Weights of a small GPT-style language model, trained from scratch on English Wikipedia: 2.12M parameters, rotary positions.
Each number is 500 + 50 x the weight over its row's rms, rounded and kept within 0 to 999. Layers, rows and columns count from 0. Numbers have three digits each. The size before them is the row's rms in percent of the matrix's.

# layer 2 attention query, 128x128, rms 0.176, rows 100-127, columns 64-127
093:431560538460434478473498411422568499585501543513409459527490497437535559485507522583523509576540461523436478489474525511576490498421415451553483526453495433486509526459535550529491466528435523
089:419544526430522493523407452621493546470497490470565487480401520506517573418471515515436509380573478487393458595570449526494463466470411522488452451480561511426484475478523472538536378455458487
090:473579473483457474449448475426556558562533479540488460470462406503452552531463575525468507424543488514496422537456476501520503578505437405489424422421531462482577483552524465554416554499444546
092:455513429564463575561481528548456544452521431483447525435442542487465582551519480494450518480541526508539474471481566459494547445534570494526457583363544550418540520569569500443493475481467558
099:558462475519459458565529618545558434547541524634487465517484509512454564490456558385595545522543440464538420463534473523526466453462477546471468549512447497424554616436495469537463461496568482
097:503405520426467428523489567482457558649572426532484454461553515469470539545475473476485547468479448505504524483534595445564512491473481503539436490496545543593476547486519547521475538476558519
102:498437517521521468572564517531611536512465504474483471448588517406522500482401551571449508517418460451448469503513441515584540458430564526575450510487538523481515427457534589508483422505456460
083:583496493514526452551479491414537415513472428445467498553430499511495551483450491460439511553566494487548551542464575602458538495505512532575512426510424511405534422538496493550474521561555533
104:502416513564480556504458484525487540393479470499486474512450488588475562522507501460522568466528574547479499513517596548488539513477554485543462487416494450503569461491498543468627544550477597
100:436473532542497450568529365513519471520544441545558553606526444561407572550521464512441494499482455438501506537530480391493454519532473443471474384473518406483465557514439444488496558548429449
090:576514470586504544519489481422389524527465419547487552491448511445537533374375529529532617529440498447553500527519488426448509569474456433542513508487565388552444589437431505465462520454529520
098:448460501511480578456486507503524531559508584535450560538405439464504566527437486476480481468552555495499547516470522464496481529486558529455516477518563564470628590529527490484617469468487445
095:531457466479510487445537545517430457524540473516523562568514484436522548600437530487470555446480438499437568495542444520452396487512496516540524556453490596458475524455562508474440478611410504
091:531446548607488533516504472501418396518483523475533491553570516496501480476567561447513497598517537585581452463471580464548632525610488499575518618509509524572559448457493529485494411472464570
095:487510512561505593546555490466460578502513588416409450522634481544509526505428472511414547506500476539542436491482471511524533465421463451484500378527468481471479454474531445586417568474526447
102:495413476531418355490522452525564467384572565494445476472524430487460507572435521521509553429473504478497472520510510461502440510567525475544568566452522529499481601543510446421521520492457507
085:430489448547544561469500551459471472497555478495571492631470517504474483510494436465529495453427451508418568497490549576483443424506471466522509559471577384498539499573521530510569447545540543
106:444479534466420487499478399495436576423526475498512520460512454562562555565527506488516506507534410480506555555459540604481589585502399501485611583482580495517465516420536451534505557443490543
094:475450490466494526412511567429582482467499508434432557428453477542485543526545552512532569482521413521503575462518477446529431461536392485497563419521423538461500504489498532460460472521394422
092:527458457507507484519473406589589551546451532452487529522456483454535574448551432519471518442505470342527405442496486551447525463467514570483454534456462462494461488536491475498566486531561484
090:520534507443602402496466499517574534456508484510521531496514456430487470463442591562486520414485601522461450492546521472484527492520411406395548507516533515470549478475441481454584512454470452
101:544512520540490390505581540510473396470532543580458475518507473550507424523540411362549520414543567508520435444565545565420456550478461497590499557520447528461614445497499567463580437536518555
098:493484355492501404491493513518522500550496489544484455565431464511530534499518532472534530467592442510450490531420530493626514407592536443501411478406456457416501520483469509480487615555514455
094:449578553451454413422651434412533482525564419546489458483494527559522471501397550526441489492454516529542492526515556551506445535484539466472463592525572547490543496403446488508466470597507507
096:504600527481496534419483527567448470499508525470569518505541568482645468483562462467473472493546514562407604503536474520505574602496459445508580496528483434530411477491474590530451562518474504
088:468548505471422542573522470587505536368464417562481460583483416489608516526470512422520465473467480536445491456553562480521442476492506482511453512482484559553463518509478509533506478504435464
090:604446493525476550534454475622465431530480478543471530497527456487499502512512434537498462506453474446570614605482519523426539527527486521526502472475343412465417442434529452496411480417463571
089:448453452547562490479477414466413509496444451451497421417381538494509403504417490445432506481563513449508425546474445548592432478495464511536601488496480587549610352463475464446497483540431469